config.yaml
num_hidden_layers: 8
hidden_size: 192
intermediate_size: 512
positions: "rope"
rope_theta: 10000.0
attn_scale: 0.177
bias: "none"
tie_word_embeddings: false
init_std_qkv: 0.0466
init_std_o: 0.057
init_std_down: 0.0
beta1: 0.95
weight_decay: 0.11
decay_shape: "linear"
doc_mask: false
Each number is 128 + 32 x the weight over its row's rms, rounded and kept within 0 to 255. Layers, rows and columns count from 0. The size above them is the row's rms in percent of the matrix's.

# layer 2 MLP gate, 512x192, rms 0.162, rows 290-294, columns 0-95
size [ 96 100  99  86  97]
[[196  52 115 115 157 122 116 126 150 118 133 170 105 124 125 135 183 128 112 107 180 159 131 137  89 124 136 160  59 117 133 159 122  88 182 142 146  99 109 117  61 111 178 130  74 152 109 150 111 183  94 133 139 122 149 151  52 128 125 132 123 117  65 115 163 166  78 143 110 176 129 111 123 187 148 135 104 176 138 156 112 126 115 176 145 146 134 112 125 126 119 119  92 149 113  79]
 [ 89 129 181 102 132 160 131 110  82 131 152 128 137 111 139 164 162 150 112 115 160 119  96 167 144 154 109 106 180 141 104 112 140 105 152 152 118 116 144  92 153 133 109 139 124 123  78 109 150 122 128 117 107 118  66 128 105  80 105 114 255 142 140  99 135  85 131  52 147 164 139  55 137  52 101 156 110 105 111 132 171 106 126 112 128 153 180 120 201 174 122 181 184 133 117 135]
 [132  39 125 144 210 138 140 108 140 133 157 150 133 139 132  94 156 167 141 144 142 148 106 126 123 168 121 165 116 142 128  86  90 188 130  78 146  89 147 159  77 116 108 112  65 162 127 143 129 111 147  92  87 104 118 100 160 111 125  84 153 150 108 189 111 143  62 117  84 134 132 109 132 180 112 145 119 150 113 114 158 173 162  59 139 176 174 135 128 173  86 176 196  96  47 154]
 [ 74 159 139 155  95  96 126 152  98 107  99 113 136  98 133 123 235 136 114 131 155 134 158 151 157 163  83  93 130 137 105 145 178 152 197 159  89 102 161 158 112 146 135 141 118 102 142  99 128 117  96 126 119 122 131 102 142 117 158 147 117 142 184 112 125 133 191 133  91 124 111 177 134 132 112 155 176  79 166 156 123 131 121  87  96 114 129  53 109 204 164 119 108 123 137  94]
 [102 125 130  90 151  43 115 180 135 115 118  99 111 152 139 173  93 152 145 129  90 135  96 112  96 101  97 101 172 119 143 115 182 139 164 182 196 143 127 153  80 133 181  89 120 126 118 151 174 142 148  80  97 123 137 152  68 108 110 106 114 137 134 152 172 148 117 142 128 135 129  84 119  99 130 143 151 158 122 110 130 105 108 124 137 136 120 163 125 108 148 147 123 118 188 162]]
# layer 2 MLP up, 512x192, rms 0.159, rows 290-294, columns 0-95
size [107  92  94 107  96]
[[142 132  53 162  82 134 106  92 124 125 124  79  89 126 116 173 132 167 152 151 122 140  74 122  99  89 160 147 116 160  65 146 120 105  97 124 163  95 164 123 129 153 197 184  36 113 128 114 208 162 176 132 138 114 155 142 102 141 161 108 124 103 142 120 150 148 103 197 113  94 128 106 148 133  98  99 128 151 111 109 101 161  81 119 163 108 130 115 198 185 114  91 179 197 103  69]
 [135 108 142 125 142 118 107 125 119 170 189 120 113 120 107  36  91 150 114  89 109 137 101 161 106 135 171  96  65 109 115 139 113 141 124 126  70  58 122 117 121 136 104 122 156 114 125 142 146 129  98 156 102 124  83 142 114 157  99  84 194 106 153  95 191 111 133 130 105  77 131  83 155 104 116 133  72 160  82 124 139 113 121 142  69 153 149 127 117 168 134 145 120 119  97 102]
 [159 132 150  95 153  98  39 116 182  83 152 172 128 126 128  83  90  88 103 118  97 108 114 146 123 146 146  88 158 120 101  81 104 181 134 117 132 184  89 102 121 185 109  35 126 102  49 144 133 163  79 145 127 120  57 187 124 161 158 107 136 127 103 159 141 148 110 100  77 175 155 107 138 124 210 131 135 127 120 111 137 145 141  94 115 154 130 142 130 113 167 161 165 123 182 135]
 [ 93  91 135 111 109 176 123 127  86 136 112 181 131 122 125 146 143  88 155 159  77  97 111 145 141  94 162 151  77 146 117 131  79  85  89 190 175 162 184 128  92 138 112 172 162  70 159 117 113  93 106  84 140 114 104 163 155  95 139 109 116 111  38 149 148 106 112 108 112 127 167 121 182 138 164 117 104 107 122 199 100 176 164 136 126 114 165 154 176  93  89 140 166 196  89 113]
 [103 139 143  95  83 106  80 151 117  89 132  51 171 152 124 191  93 154 136 119 116 176 161  62 121 118  99 145  90 138 137 166 146 110 125  87 147 220 110 122 136  84 106 125 116 100 134 144  99 145  73 118 155 137 160 156 152 129 166 134  95 182 163  92 134 136 120 157  95 117  83 109 144  78 149 127 136  71  86 111 138  95 164 141  72 124 164 136 110  99  32 109 137 122 147 163]]
# layer 2 MLP down (transposed), 512x192, rms 0.153, rows 290-293, columns 0-95
size [100  96  95  99]
[[176 124 125 164 125 142  59 144 125  99 182 122 157 153 138 115 150 192 109  99 165  71 125  80 119  72 142 155 157  99 172 115 109 146 120 170 162 136 112 120 127 113 128 107 144 144 179 183  93 108 170 162  95 218 137 107 149 130 170 124 119 133 107  88 119  85 161 161 180 140 138  78   6 103  52 160 127 146  65 155 168 103 116 161 131  86 138 169 165  67 171 173 104 109  68 135]
 [111 156 166 100  91 138 133 142 189 130 129 156 172 104 166 126  99  88 110  80 174 116 118 127 186  93 177 103 125 129 142 144 164 137 130 115 162  98 131  63 111 143 150 120 139 116 141 132  92 135 146 147 125 163 150  63 183 199 122 166 156 136 121 139 178 119 111 139 127 187 111 106 150 145 145 150 136 166  93 139 107 117 103 131 102 109  52 101 134 154 149  68 108  59  95  56]
 [116 122 150 179 134  89 104 143  66 121  73 126 141  89 141 125 146 179 132 175 146 166 126 138 103 137 160 162 135 135 135 107  88 189 100 176 181 103  93 112  95 128  97 126 105 144 109 175 131 203  98 150 139 150 207  89 112 129 125 120 141 142 123 127 170 130 133 152 131  99 138 182 131 104 108 121  98 164 148 152 141 137 145 112 181 162 130 149  85 202 156 125 104 174 104  89]
 [120 165 186  83 154 176 102 150 106  97 109 204 143 123 116 157 157 108 171 168  90  71 167 137 110  59 124 127 142 102  95 174 106  71 149 169  88 160 139  98 153  91 122 151 149 122 136 120 135 106  60  74 151 136 139 149 125 144 184  99 140  70 111 150 142 131 150 118 118 176 102 183 159 130 108 157 121 134 122 131  93 102 162 113  72 137 154  88 144  98 117 150 121 136  52 131]]